config.toml
num_attention_heads = 4
intermediate_size = 320
hidden_act = "swiglu"
rope_theta = 3580.0
init = "uniform"
init_std_qkv = 0.0648
max_grad_norm = 1.0
batch_tokens = [8192, 16384, 32768, 65536]
train_tokens = 183900000
Each number is 500 + 40 x the weight over its row's rms, rounded and kept within 0 to 999. Layers, rows and columns count from 0. Numbers have three digits each. The size before them is the row's rms in percent of the matrix's.

# up: layer 3 MLP up, 320x128, rms 0.0737, rows 140-206, columns 0-63
# down: layer 3 MLP down (transposed), 320x128, rms 0.0668, rows 140-206, columns 0-63
# gate: layer 3 MLP gate, 320x128, rms 0.0778, rows 141-206, columns 0-63
up140 097:513499503462508500549552429472493537487559532507596519519435497525569535468507418526536499509487465479510458505560501559554486543435517536530457511535449514512537544483429521444500491460552500
down140 094:544511536488512513490560439451464449543423469471453467474513479514591526513475439487468471508502470421537475518469518473560504479383505519535514538428444609496468479539531525553428501536506515
gate141 129:505507505533452528543504580480496525503548499504528461468531510521547491380481521512505559478505476458505493523538516487533554502485576427560501529373488483471520468553556499430485540454595510
up141 113:538488473533501474464593456472481422466461553476517552544461519458510469532528479533447457471484537501523443493525556543464495454485450561416445506537486481502481498438460481529482465544461499
down141 110:543480441495402493466510569443531461472467566430518505522439527473537472468511491484487499467483497515507445452509549520555490411535463483454461587513434479473479466509520514576504510501514472
gate142 123:545527534525416535494572486517474516540495466536544490471486502514550485504466487471490553495466439447521503434468492558484532487454479534509479500539467500407518458470546503493560495568498478
up142 108:545490468505511454491510489553454564611450413499426475456582453488491482479453514555506531502531500432469499476472478463507495464480423574514533536520536469451489439515497444427484467527444452
down142 105:428444508488502501508431464463521513459461516530443549491559491588482511476523480472481448421557517529505494512508542517555443613499501423503531429480465531563514492524465486500464477442497452
gate143 091:501547580445449543477467540483550545473517452433483507495487450508453457492412531514570527535493502492576546534518469585458506549473460497523524501546472457426463556496480507469467519490454476
up143 093:385511490406489443534434491505521468502475523517546471488450491473540516499459530535534461505571432529516536498491490512477536532494504530447542521465493507560477555478540502451525515525471480
down143 097:398445463471512443512491539519514480487534501484522475473517483437488480482468533462543495502423533502462512484531515451443492546580461517478523515509572470579572484508424568500439485480457540
gate144 119:528578533498499500459551470525494496547449498548384487501473509420543465466479517454580482499509460536534457466481477508573485556467480541513483531567504535484543486551526548517485481493515437
up144 112:517485529465505439541581525493475469498482470538531487464581477522475396437522520501503545466501489548523541538387490492451434476453455547457516502533516441508483456481508597551534483500440534
down144 110:482543495562508554469459488570505536509579535531450549495444559546537562605539433483492508540528534553514503446568510503543566536525544473556490530510476509546471510508455496449436530553584495
gate145 099:567496478470488499448506456548433484488470540522491550494587527509507455470531475497466485518498406487472447488509496477552483481534511499502533516479472533478538459502518445540426582513554507
up145 100:564400515425437552509517512514469537496468531510459555556546459519510456477531497529481486504493402521456449477499463452558493538507459402545492448478475560447482519467511503500491514505447548
down145 092:522360528397522478549464517563528544552495491527507520528586442513482482484536539518447535503513494480486493537474489449468494552547512442534517425561476523452468643452554478511483506480440476
gate146 100:471526499567510524466510545499467495553529480403491490516517557523486443481414421421453428484441462506485476531480547503472498460519491479507527515467538533465443488557557556518494543519430463
up146 100:550451465501554497546467478553495547502454522482456540525482505415532492526575541512468547499449528468520546469473578527503421485511530505477498595515596486493477509435471501528503510442481464
down146 104:510523480494435494495549463520477440381466519498571480463459550447541377477517558585503535488502537568526538538504464502523494496441457472472496530496473500469579458484465545460511519421499495
gate147 102:541500465488440492470467524479522524490478523498482473532477481522599496484497454527485474440514448540492422489583541489520572533522516567433464443458505472512494484500563500455509502503472499
up147 103:476431454502539469493507557405474481441498510502520465493523473480473522509478482523478460521534531551502525515532512490540483410492573511482491482447495527535494549482519445520554541558450527
down147 107:547489505521453515515566506516540537508516538511414514503456491523554545544515494510459467469551528516503432471526469523512556609557462525430426473422530489510486530494523542476588471463446474
gate148 105:587475463529463446543555505513539474470496486456452558538458476414523458490599529522463497464473513499588512527544520453509532506452532503551493532457477445476550496614513548551530573475434517
up148 097:544464525480539402463453423524503532516520486499431516498530465467479456502458486537580478477481475503493462492445495513529555419534453472465500462482578456467573488481514559452460525480475448
down148 101:566446531488466447465441441499479500498475443492448536453532505510463494483479465482543480549493490507496455480476485533552532477510468517505466490463604543513462499478492416537511483546500473
gate149 092:499527514499507442509580521427469484504477506426406446503508488486604432470544491484543519492577477538543530460466552492531429525505514462537494573570511496540547489478575489531464513479493519
up149 095:481479463545524502492485570488525520533564517371551447529483551502450502446494515477415509495511517550542504502492469451603500406443528458562529571493497464515481477457506488567465529514554493
down149 098:475487447459451505558486532399493478483521491468482467475600455532553414454469555526466475497526440516545549537480528505505473516555529475515456511514500527489549531482612489523471527468508476
gate150 097:561515477477462487421505489439459516469579489523507609511466554463579541474538429514473482497486498392444505520478449514519562519482489520568499551468499475443483526439506459532457487440530434
up150 094:549477445487512452413549489476479488505539491522483582487496526535557554543518497503476495527558466450485491438464484473587552542522478528552524555473545522515432486415502516564522520517555418
down150 093:525447530534535471496489535515489477587548570493432502484464484440481519583528527480592440543589511564533506457513588455473573550516491500468504512527609500532578446471472474521535544545474458
gate151 109:469456477568515431475538506499499531479462520507549535542568488511427458540521563487477501523482455493439523538542458496409441508505448492399556487530425506517485473524493556459525525446539555
up151 117:518476481490498579553523438526525499555460469580429516447507515509475512540472487524476454477508386525471498529486532542541485576469412492493494444509499570519556506553508493581466505535451478
down151 114:439496520472504608502458567459435480530522448451450427488533523497531534473512601593492508506496519474493490479512499490434520468541522407501487496515535516498502554546561460566490555546463478
gate152 097:521553463520513501494544487489501418508492448541525541498523530466534484535511449459470509448518472453540526520420526509446513564450497479462430482497539486459400412488547476470497581471446440
up152 100:432502510439482530450442499470446496504493558382483454451492512584497500470486442495544462538406496528538404546484468448500523380515505521483530525463511506490453518475453483502479487477492508
down152 098:600485483532526560519541552503576511487463489528540506565541472441514506532513498534503498418516434460453553542566474600537443471502481532535529464531462506419506498490563462467545530554475539
gate153 087:412474513533492541507456567549519476516563510498458465458455488493471484518430456416429547511485475464431452472446469467513579480480517544560536503572524530536487498462447475569449561561533512
up153 093:454526444566522572558464595501549508459509454470522535447489487549462524499567493456525564504525469514513476446413434548509503538492451585409442459457498433467512501557498516529470474546562544
down153 096:522475403521545481542513402528498580506540494477507484517552490470418489489480476476564558513539568444470554513524541465436381532509549518503524449517497525462494493516539536498500521514549500
gate154 088:445541508541526460436533559561439497522487511553520537406508480505499489463500503485513510563435521487509509444472480419423523594487440484449524518525462475530469529518466534503459481563500465
up154 093:514525453506527532490531514520496524523440484478478499512466507500529549597497492453503543459479537496513550476504488428406450485564458572548579515528526503490531450544474546465485572519517523
down154 088:533479522554465505508530528467534499456519556513524489515478533510520490423475538531453471503476480587514477501485481570594539435459536458509382527460539463481512493513511468466561415504488472
gate155 096:454475492532470390495481462549537561566527573463547482499471490529460471499543459459496548513458473505541588459544470480520431511531458509525546531493553540531520499508468455525479483573483505
up155 094:455529540497532438463456522522506541483438535546538501550470518541486517565468524467443597509467543420519570526565513484547496448491505494459516498525495474524482484509556501557492460470466493
down155 098:554567519548508487490540498502463534502456532557510517529471435496469493443439539540506497553540481461468499538475453422470571466455492522459469506504566455492529502471509456513552497519454507
gate156 105:459404457541400481533479459490541527501465514498554502469541520540541520505515475479499486493446440485478491441447506466515532524491463478490527490491516489404473446516539508459475553540437577
up156 111:490531557510477498438489512506459443555503470498383506425440553501424427541488479502513514527512535526520569489446504545519484547517456494497507512531458611521525488461455553520475430471564442
down156 108:517566530468501505489440508440451468505528524505458486514517542520495516540507459516454544531592548493516410518514469482540568437517494498457510508544543465575479527510549495544553558450515515
gate157 095:541454501451520508514482523518465502517512527556593567589493428451496501479495518461559632497427521488538465494469440517523467514498520473479508536527514474559472538542445439523563511460522430
up157 099:511507523484474498508453532550546401511570469455532507476549556457508490458487565500488487513487495466525553450518507512400494498432491457460490447528435562505563524476569548489533500550524435
down157 099:456476562461490473491469541596506531500442520472493542596556496488520491610529511442604564461432570470546508528398471448489522484570506525539475514467499485507504468497563485466497496455568490
gate158 086:484436429504509505473575505501445520506556495417437425469510464485448519541526504421475526488464561493481492513529541488537532483560527417482405473476536558510550539493511515491425504554456459
up158 087:547492587417488535549493467486557457441536523488588480475493507547504480440438569536495515501503503505495567493486470488483508539496487534471506526523443474500392463470526423530495496445506499
down158 088:516471423503478445483525526449449453488557533550504542485494484509518558496485431454464547511525532475492496509474460455492544379430498491494513537480528519479432553485491457493450492508540506
gate159 097:473536570487521560496427447535494479487528451408552534488513515497456492470477497570469563453545523567477494454475449442442523498455440480486477477540536429503550503468593450551446577494482434
up159 101:476561453578487489438557442568509489558453492480496472485451505537451442510526578493469532548464503470461476490522489493436496502508474520503422473544521582541510480468494502533520488523522529
down159 100:514478419532519421453594453502494497511518530570456481492477545562475479548457525469496495522465505543498498497526529532501433513482513545521457530398464487498448495474468496451542525535513556
gate160 105:520453449507504470492494526502529551520544447478568531485521486492519516536518453519425469597522525463505546478517542553463484520488488489399552548472431466549559532447516513493478519470462538
up160 104:528510464462474443458492556415492426533511464470423509467581467448458473543511525530563561538511485455516485431473494575496538499493422470452519507493488495446575497448495504487479516472539457
down160 104:533474484551527463498510439466510531543508412399546429520558462518487547506481467540513526583495581539512437462522532547485478538558471506494545504406463535517528595441466505481530491503513464
gate161 094:484453590508460586606471535550577514532524519482503433520511505489489491463480515445490464577461466540511469467491423434483542477497505533647530552466504507482479511533556552482494523561442521
up161 099:504514438459534423442495562501529485558519498555487500457460506571436511555441522570477483466497541450557519590510489566540522481530535439445493511453502510526457521506480447500435488448503443
down161 099:484497473476474457488472581470428436538395464521502424545512565525552533615529499513486594515503520500570510523528458486503553494500507503456509497515557542520478502514506518422430482480530521
gate162 087:475479413505506564495521471569541513483532563509476536527512505457536447545568490592487465448506515450507556450490482501517545530483580456466563527414526474479458526500486539485474493450495472
up162 090:447556487491554500519487565475529487521510555489480522451565452579554508518464566547565495496569508521542512546465462530573462538431566476490538517478520523529535441464469436534493515497472447
down162 097:461470480482484434473500495567512504564490546510477535454450456515592487478522547496519515506442474420563541491493536487490528499513482535499571505518471528445539430438521454481517442535451536
gate163 097:427548492501481594524580505470537472425500553431497509458493622484460456525529509490529480516450484498512445516457449506549556513505548487528559448543545450429464538481534525452523515476422471
up163 097:532443545497497501482448502519421435533493467553449542517522472540529517474467461471470571481477539515489477501519530485548471462434501540451515470492505491569508489469485500473501474517566467
down163 099:479541443503398487496478553483517493557470550480482505538489472524546486535539473490524517494472539495455589530461490485516475460489495470519573473422501523429439497451512516475512540490446528
gate164 102:555538481506434444524488562401570437492495566527508471541514562466530466515473433483464473518465497498516485515523438506580533499509536543520381485554510506496504509537507525531520464439533506
up164 101:468523484507534576470461504498389490475464463480513527459450465473418545492505525529525567465534532443472544527545509551446494458474474484567523504471475453529480493450455511441495494573487475
down164 102:499472530500462490509440464415486463491503571497530516482426526529555498557545472477492570488547536496439533464406433570544487532506517438462471521568474552447437510508441484498483560483510473
gate165 091:502514474573445513510501562502575502540446515537487530487474537409445484539576610536520507407522474437430426467523436503512447548504427472548552468558491467440479490535481515481517478467538492
up165 086:502528478582451485542514593521546501525479555522474505491459561513491484578481610536540488462426475484542458563524524538518479536481437479518586491516586474446474515510484527522463532534461549
down165 088:531518589474551375539487439474476475470512460526517487518541481536450467496484473572502405531509463498505495604439514507529572500522471535549493518447484501498591514550531542530475509454495410
gate166 106:515540479511416483473487577524524543527509549430582541501462525481527471518476475535491509502490502524452500549527464548580537435467558515479545508446463426442458480563512439478470546435546517
up166 108:506557533534433459499455574585527562556566537414540505440448421456519527547511554524509448474557576528468470509591496518500486531546560543465504564494511467533472472494525446461454507439490516
down166 108:556561540508493489456418484631479509497535508526493473514509516538497477479536556504526484464555524528539473477527511481506526440491464543480459607545554543540539494472459508486512496515535497
gate167 105:592459534575430462522460562503483462439521414508492512460457507495450480521492520404531446580498476515516479431418476490529509508458490522482548510538524490381399492499574506503576525478505553
up167 110:452477437508529553457477586437554526481572472395536549503515548494478461556473455477545504475499479461501513522519501538549521457508574456512519503434470507512454488489450527537495466547524501
down167 111:572454553557486532516512540451515466478541471440449479455455494455453518532462502409560538554481490521532436518394510480520516415501492491482477487505544541427423525518541539501578485487490541
gate168 096:515500482512482489506598493522446499533468576480551428504485543480526520506493476446511473560429583486455478460500526539437551504497503456425513479477539534523561480454486454496542562461577487
up168 105:509541564485501568510420540494520581462467511462492539450469467474443428525447472486531506401531481505517548562498484520573485522509487487558429501487543529372446514568471511456471489516455554
down168 106:526484473534528533421483556521569500439446475492457488460498486568535470418437492516485569454474523516458495473464477504444493472544472437466535536466488490514502483520525453511492520516534472
gate169 106:509566456525499528515493488484509492411412518450450505455537527494441536540522455476474505565495486458547542502450533448491516494499496483450459493518500566439427436536459432445460487529511467
up169 105:490475537460482479513478489509428488451472470443437509500510450417447449487494514474489404556521507467495485502540510483450427496534436531451521480458497505461566571550463545493437457490563575
down169 107:528575521514522546467558508490481478501480459574507457482506537548536531527482576553541573491435504541525477477470539497480531476482561542508506598556520462534473457396534479511502519490489459
gate170 100:472470417458477500460559546501528519494485545534414565453542518451562464505510480422517495464538521520504530476534514535543507521471532441534472573538434512446459500513535458464527438465486443
up170 102:506469502443510492449590522495436470527516495399488429459538475503525498551505492546533528492483467511503510400536551509451469431527506549438373531535464532568520538529551468541497427559476505
down170 103:507509468492481497529423464521481448499507466523537528553523461507455541570474498434511474438583458484478585570501517467485442544534544530504548469533469418520500490520484493522491576503518568
gate171 093:474450503493508513512568497456555489563608486535478504432560491514469526453523546554507499533477467473487482526515440590375497461503513458461501497450494553535536519520600515535570546515503496
up171 101:539532485476496457542593548430507492489538550576496584512468564520552490468552456552465467411470447523609461509497471533492496486484538523532502441498474504536454509496504445478513589505519472
down171 100:538552496497480404524521559465507500537511521535491480496523527536513504426463513512497458472457428480569474468436500455478503520444517462464496487475501424523456468463522421514504557469473486
gate172 097:526567389504517487566583514512511511490561574480529505476556469380575509476442462502418481433484503493491571612467458510549522486548539500481522509456432495446488494470521488531458576490496461
up172 091:472581439507479448562520560565482525450536573471484519427496482430550479541471487520524540579556455540551514564490474533533522508546576524581489477442453477514491449470563467472524502495458494
down172 094:533427506521514433492454446531499521560518504520512517483501501515463501570539472478528548559485475487583489470518544542438518604531487556516532497539517502596479500478480431451455465553509483
gate173 100:598540473548489509443486496481578445478494545543506473496491500431496488462507504523484530486510526450546527465441470537497499482510544477501466479502558461521513554451504498493536591586504478
up173 101:472533549551498547481488486512416491541510490483548591492529484533500483513570541514486445540539557538458426508507494501512524455454472566493504497472442542458489466528537508478566418487483491
down173 100:481505515477543516441500513437447544489547462540529579497518500499505497475545510443548464503489548458443474536530527521534460382516492567550525496526525509511467503479469470496500535466498523
gate174 094:546494542523489461453478452555517548410533499545460527541555498495455479499512498500424562489513454429492457484565454559485495463559507527411483468424495502536474486482429483538547460499574521
up174 105:485457546471449467459519463478508530491507496477466467537462536505477525495497465539460545552510526508528464490499512510537580533498482437487477504448538526455472510417488478476495499448568532
down174 105:490480491503505503527472485508546470443522436472459471565489523520445522404486522540568464521537442495509460493514544545466438476501549502499524522416410513511507522449481544541442448471550519
gate175 097:466469515450449537503496435544549481501463465563523471433515530475424520512543509535501462535507494511433447500411517517520482431519543472518532549499475520593551543512479492412507505431516506
up175 100:485437515542421527500440507474504490501449556475533523500545510473541505508507425477506551476483492516552519535506441565451582497507545487512489480522542492500464506465516514414480507478463446
down175 102:456517554579504523501487411498500472510543488450474557518554477534527437456488556564437503452440514527493566481547465505507567517511513482527491552487552470467464513510499499575565504456503482
gate176 109:507469467466527504469460557459495430547555470485515478452507577495434574506453505484464492539433554540531495536571497478534523519483462419483468477502440519469510455467508479563424454418488485
up176 109:476529454428505465500551500503561529550433518520467517509525527475437482540500545477499553484552510481505501483518524513467494537475505514536546511529459434558480476548419474448449500458571542
down176 109:496470489474510520506566537403523459434503576453468514540480558601425443414526547533553495467507494532536524483469518485444473500479504510515520430471483487552434510443430488444412493416561483
gate177 092:467511417457490466488467523508502466590513503488553464523573560495491516444418451451444465493559423478563519522476418467571486533512434496515404481501517495516511482541519454489463538465518575
up177 092:569398519483516446498454512451517577488549505460544477501362514507469530495517508493458517527469493461597527520509520578480496507524435455493486454499517504493494510468511536564519488517559529
down177 092:484472430501529464444470570438522493506451556481521459504465543498482543459397453469525529522509503533559561495499495494496473414553565523501441504511554481472467489554522490482507497515487464
gate178 103:443510487479496474466477487519432503451464550486542462512502522470465472491518511475537568465524533417554492485448486543570519388410496569524461435525442567460503575532515490475457540446509547
up178 097:520487498553475516556533467471545446520489477514491519490512534548579501466470489488470490510440499529425495487518527500489452552551583461546534554442557441476483413475498477452519523621490475
down178 099:584533503498508566470545507506500465525501554457478537483450593487577509563513465473489512482462437524456462517502491499431540461438550514537534543400449445499535450506500505438572518548534459
gate179 106:495495503550492501519527481520478504484479525527542555472518496431546506553537439444462476501538555578489467491507464488439494528572513481431485523497478481551479469574580482567568478490505530
up179 106:474557439524540485503562579487526514512425541510554458439499569550512451470474447517423490569448534484483563498499556547585402508468480484519489439554424504480495573553454471510510484467577456
down179 106:556524507552515495509445579442519581472486456514493454529530565541443554507463469488573529476494499440528456446494451473528566459390455532510534563482528493520489427467519512492471445511452525
gate180 099:562481478498444510459507593491512535448526499503505510540538466458561462453493550459478531509558463455427523521433470547587544496556576473534481537481476462477464448514527567446494508460524466
up180 094:506447468512512488516506525419527550421512549476511509475558475526528503503446481488510540483453386482512537524483457539491511443442519512486509478531451443423480541466526451490537569468438506
down180 096:490446473506468490507533589400474508493457516462503499442520486456582472478379540534514481518509448450523508540451504513576464518473502536483476491499489464454577445506570490512565542517446517
gate181 113:462442500482512525491503483469563438467509415537468466461574576404523501543539453499441459528507469552453479492574528532534423474509451441431465524537458519555557533503488499485443533492490442
up181 116:467479449448529496498456495543501479565576531496453483525468558489488461501423450509500438510544480479528460517554526558528385492489475456512459507515422577537573542467497541522489495571549480
down181 115:506456500518507493528468476417511496511484510365485511527521503508499495435494466502486477458515467494422463533543495529529472513524513445533491411447483588521411541526489545514473577512559495
gate182 091:476496471473527467584501502549484502465605486515403504446460483467481498466516454464504531558462587554476457558482424440485561508446551502511545523492479440485468471508502520544439535483443440
up182 087:487506509546494542546465488451543501499481475440530510414557555505485469566430566450492445490429504490497537561517540492451463477497460450548481464519436492493472519511477481474404508463477501
down182 087:530533564427441558534505496463429467506509500519539451485510527500498448421516598545540466504512499523552565585530434506538533494474511520534446521482484524400566474498543452431467505516506535
gate183 098:451516452524508488503458531425461516482530424479496460541463486463518533523424533556446524452518484555535511486478485510553545480473489437560520547479499482530501528458558526520510583463490474
up183 100:515442494474461524450506478504556483474482580513535505465501498525468482454552505464536442573431506370457512487482537493483510448456519515495524484486484451502511512572423468471476416505510592
down183 099:499443478493554519479543538394532435453508556474521443545490562529485505480472443526537479473476534402493484541469547589538525437509485464535544551478474454547451531494520531438484484537521489
gate184 101:569472456493470557445547507481491485435505531449404507552519485483522505476518489444451516543471422428465451525540450510540565490494509413494449533417482517502550445567426515477502530450486514
up184 101:462476491473582518543458402465520502552420496532525462541520551468459529490503590585497502506531564461421454545485507475581475498491544558517530502489523523486514522498470519522464517565553557
down184 102:516500563467520559532477508609529532500465482521336481411505453468508504487524503506472477450438480515490495537506477517419546539481487454511571475524512515458566474473447478473451481513523527
gate185 095:450500507510505498477508475550522482467569410546502497538523474482459572486544499479507549514440567453522491496534462532550513482483505476593472473546548490504474470473463439468509476501510451
up185 098:531468471524571436491518498472551549514578504524491515557489467499377525440552493496484525515480495480480480471523518506454530502464534495534458495532495483515514532475527548464443445492440493
down185 101:471503512463436530496499448528542479468502518568467547478430497541517524524549508491551501545533514440496452485508492441505546557455485560564550482575494493484491494437512516493520462484527509
gate186 090:458502472536543445454496525532499484473413499493548536496569479533449473517462420527466558489488518489490500433549531434455497463451510574512490412531482584529484488499456393470550473479517529
up186 093:510498468552526461542569475495524492460503558477559478492497452484490539485608529536462564448539491459443481469539463537566490546547546532482499480411449452495538531490482475493577410409575502
down186 096:503578443502523508479419471502495511530454473442461489537512525524509493473469519598417539456548532547532531504482485445545543449437504445496515506586515495498565520504529524514479515523487507
gate187 095:568474475535505469508435507466494557434472444531501406541476520523564512492426462522454484457496542480544504506559513439515487461578578541505457535528523515488572498486509463585501536593464563
up187 101:505503444577443554526448563482514540469491457488454483524498446486537468504462497464468487475492436509504489513485484515504551428526500505456490450501494530470560501473532519540475566548438496
down187 093:490476480497475552567574553603569502500575573528509573512489453438497436570481518503475470464502507470551490455546531519402480555567513546545491520525462474507534489479482525465576512436482442
gate188 106:504529487552442539466500441451492516503490455489431523514593490542462520533538521488503465527559471534482403521422437537534432476513482487555466486558538502465526523553592502518463530457481457
up188 107:406515540553506481512470551483506465483505542481508423499438499495455470481503453420512509473486517435514496548546503488512519490506562456488591463448463515467483472462395462513513556474509577
down188 103:523469508532462501414485611491546484456519507386494430517553525513454468473540504535496531529461469526484439580486482563523486367533526487508546510485492524480449527535550449490485467496465528
gate189 096:510440548498470530504547464495456479477428480530505491553498486498552546507567450448486459472492449531544501470446551526462505487504463585429463456569538475413508499537519562449567581542555528
up189 100:523507464481454467411555597471507527516535492518552575550535512514544509513528525539436470485476557529515461495493491551590565407472509512463513522459469560509474544494505458537497495550486509
down189 101:445493560511549559518522486561499485518477526469521469523507468455520541499539490439517571531502518458486473536491480452426452572542469531486422508475509438499459521435525452402510492442470507
gate190 107:536537441521533549549464478523467486478461535474501475509454493516553453499545505469496513503480487464468480550513484531583468465541573536519479522421545455436517461514484489479482538512533473
up190 098:485566546522469483431528550515487496493433469512517559456533496537483470474488431540457570474544524508494494429535485516554496529433496498504483462536451453553500492528504445468492500514448584
down190 099:460551472542521497450494563522467527482508470420441572515508542473509506494530530515538466469434503450506471526568500453519485377470469444524468577453548534455530486458514540507554481583496491
gate191 100:528480525523455484486517518431523500471544479441425491475574515514431489500473444437433490469487517455591538551472513522554530475463535529501535475414482480451465533461493498521452512424476542
up191 101:473498531457435477462478533486450524536508418526513527548476470578405478511582460518508456609514477515456466492522484545537476492490504510540521514476487592514513490575541532472498542564533451
down191 102:513553502522522528496473527530498486514500507486482479517411548510417539629512450537453450567532488519489524466543461549518562468493516493466516528501416572519449460512583414491567526540525457
gate192 102:507567517572519505432499527511398567461454455530477541521462523481453471553499438486547545460486521503529483529556497578572514498476563458484486494540527518451507469497538523510447527436488444
up192 108:592554483575488507426474496519421518476515491502508511523455533450503498546537448555536528483477505565542526531564450523509558562511490489453495487544506566481562487499513538555460513469457483
down192 108:473470508455523511546546390519605496472469505546448505479504444512458497515499565500445506572530499499497485488514536469501473640471507536453507537485490486507544479509471455590489499547550580
gate193 103:506482523494441547474484518466498465428488555511469553429506499540586452473513546513542481447474473453474506437514464535555522545492470455409420541529522475422501495545570464489542534509512503
up193 103:538438446447489552475479539446527510409527533499540584439526484576525433498445516569505499500513448483483536563513465512535542567460460469457450565548473498441429540552532519515468527484435497
down193 096:528490490535500453513464421553501506540477546503493432518523521581483591512503532509594475491537483539483554521532561484480461534556476449491495515565460573577504467489516531519483523541466569
gate194 099:526519500458476520480490541482481463529471510480556468520595526429557446487504475467529518500492448468449495498395527518558520458434522542556464456550523494479475569580576509561532536475529507
up194 101:491530545499543512507567565520492458459527468454533470579456480428580518466555534469522488509526548466496471445468500518487462465473546545584424455484482502559503589473532544602601496527531512
down194 090:485500479518527546504442570501527489455492478492552518485490425470563530586452538498528480541571521455534483502477540424459528506515468544507490443429527503514487523501534474583457461486476503
gate195 103:485498448482464515471549489488457472415438578460538376537604503527507521480531517420504516554519477477505435524510531485475412456478546558506509522467463491529510482518503506446550481451557427
up195 105:448509495558594475433461545540442505475474551526505454512560504453481546454544553471526501540516498519491428467506510465548420501516470576523512480454509536496505520468513465452517486534545496
down195 106:515553548541427515537427523500532488556539457545499539400516467528455534510556501479440511496562467506544570546490486484536538484499409455500433435460506501588546531491519440496468448498440557
gate196 101:498531505450493525514481538497493429560499537472486497460528534531587519503431555453464472497478477479496534553425461436464510520493514538464487557499437446488492445550505497522459525458453502
up196 105:520495394540584436513526496473561482467493486451570471504534548505452498529522479484453493447497540522407520502523530468440505444494551521499490490576517503448514575454454551498455509510469539
down196 104:528456496470474491554545588483547522500505482547534466436552451511511490507551504473465522542514539505517540506497484495420508443525577523485445598450472504531528514516410519501446510520514507
gate197 093:530452516511522521513573537439485520483528559565510487464487546530495586529537479583444493503594534546561558551516509511515547464503522494462456534463514490475575509500516469530498563503514455
up197 095:518500462502461452478517448514492483446500479534487565508497509471486543481519481480472487480462511487540570500498511493440502597547468535482403486522446544513507478570489531495520471443540564
down197 095:456530386505496498425469579448505503458550425495475463523543550487459559501498542457527486511415489472468428507490464482433475452552490487528470497524459484582457597494532502499490499542445588
gate198 094:403473504501514490479558562499468551554571392538525464442435532549387491533502466523504482509485494516530546502575494523467483434545505506479527508459523459545441466519582551546512477526468542
up198 098:454505492551488486460467473529496515524504513555500510429460538532512434501478541487533493511481499504493522400478529573527426511479532578499498570503552474485524494530454493512503434522447589
down198 099:538495550537578445471366480502474489457467538530516523508517468488571471516491543492506457473472481522511465491459599475538498441465480557509491494521510526566539522552519429532436492425530487
gate199 112:522439514557467426447517512501393475482468566530499513533463530477555517488502489543472508509447498513515390420507522480498461442517511552522484474457503424534494484586480457515586499516505486
up199 111:492429465542411431470513484546439548512460537465494510530466550510566502524553489549507494512517539542521428473514501439452456535567510548493538431449567483492485495518495477558507461508500488
down199 105:434506471489519574511512533604502527540499497506453495484530456552490505431438524547496512467538550493512545482506434539532514547482472536454487512563465545470558493468520534528498501475500520
gate200 106:476488535507463486520527559424511455482426517526511524506514448551501435504513429489486497497494487540475484532489454560523491437416492473505449517531462484573466482423453555444488540444597460
up200 104:504533492485506545427523460517450483477542556461504503532490527465514473456505503480504508488490457458481477496507500520479504545566460499441547508449511507444544450608572484501517465565454515
down200 110:490548460522448579405484444505486527527459519493517458484440538472560430501513527506521517495441463432495476516447500541507461507560533536514542530524501522466453484579528426464535488474480498
gate201 104:453487504470472542465523507548543494473464479518520497497474565485505511491465430556413475478460490491454496475508480476451536487488453539513534465406471443483475432543517499524470516430533518
up201 105:473472489469482498528548524555495543497461580558502605503482490397490500452472573473399499474509481544505443495499519523479455525501461532479528517495514512538484475425458437554432557449532563
down201 105:507501505502443474536465461562442501497576554538491485566459503588495511481553552443473514422478516520566513439504475452465496519462480462488551552601515522434508512436558502451463500497551477
gate202 109:441599557506510444504463492481499538503473513463478518409518559489439410482500477497507560582507529482444518548558477436550470514510496440557585468466527538472523478583505482500499548497473477
up202 109:498518526544547483575531457483464513477516484518545500430511493466444527540473493512454473436487495541537556530474566470484568524518515501448504450435483478589495482555505545582463526502472440
down202 108:553513494484443461469493493528464471528521461556480487558461465560516495557524456526537492411469503523469458509478490515464453481516481585514521536467508479446479477490547437471541435400568478
gate203 098:516563529506411589519512570522532497551482532499466455461489503503591441473468469497494468481539466499472451523461493454551521517494452479559491493555474552461503495493523544463414591501583420
up203 096:466442510474549532512485469491465475422524489522522494527539429429493547485499461492471468525494442585498502500507444507487487540415432450498477409463461511502496555511506436481557505557425534
down203 097:492519492557494512535562507410499537471470522448541512604487614467544474499497475441444487505455478572519467468443415445508536556505483486541511442482530516456519497519474510456501511498504463
gate204 099:465483444477489543542474502565570508515497542482469529510532498454540454504479494425483492490524465502509455474491579504582484557536499474500442537518464516461495389536464531551471499459526559
up204 095:498541452441509508523514526536509551456514489485469428506500479451499499503515476523462459504522554479464471524546585469424507571556507526481520501526543531536536535556486503536511539550452554
down204 099:481503511569526468564493454554499481460499467489511503524521503503472482445490472468529505497533508502595579420577508521477546429487473494472461510520472528454492558478507404538488480507527448
gate205 113:572468441555480498449535591450501511508487522494537451504501540472551421451497586533401515512541426495450534513567445483541485480482552502524518482477454413478467523576526511553535510464512489
up205 110:489596510502506498460472442484552545454504485477486501486544528506494532488469470492572454547470458487495539509414567525505468500528468528471498537515495485475445490477487565453468413543432425
down205 105:481530510444496502450501542477484481505473506469507494479519567516414538545475492476572483612431468441492432520425538572571515463515465463494474467461553493557451495518478488460445465458526442
gate206 098:474526548527456560441534587501548467478508579469520509479454453443503416455544474501482561457541450448413469533397515610512528472458537453560433467488488494518510473524496567543573464485529517
up206 092:528429446513486491495469448435455455486463459502555521481499532591481513506488528476478515535433514497542483452523495461470498483502598516447544553487477462447511510433512453444436532502426548
down206 092:540503481443546524469544525481466468499440572495552468479504510562503448458490557506459532475450457506433495499469458595532500517496557427506500497462447433438481508538510484431600533481511495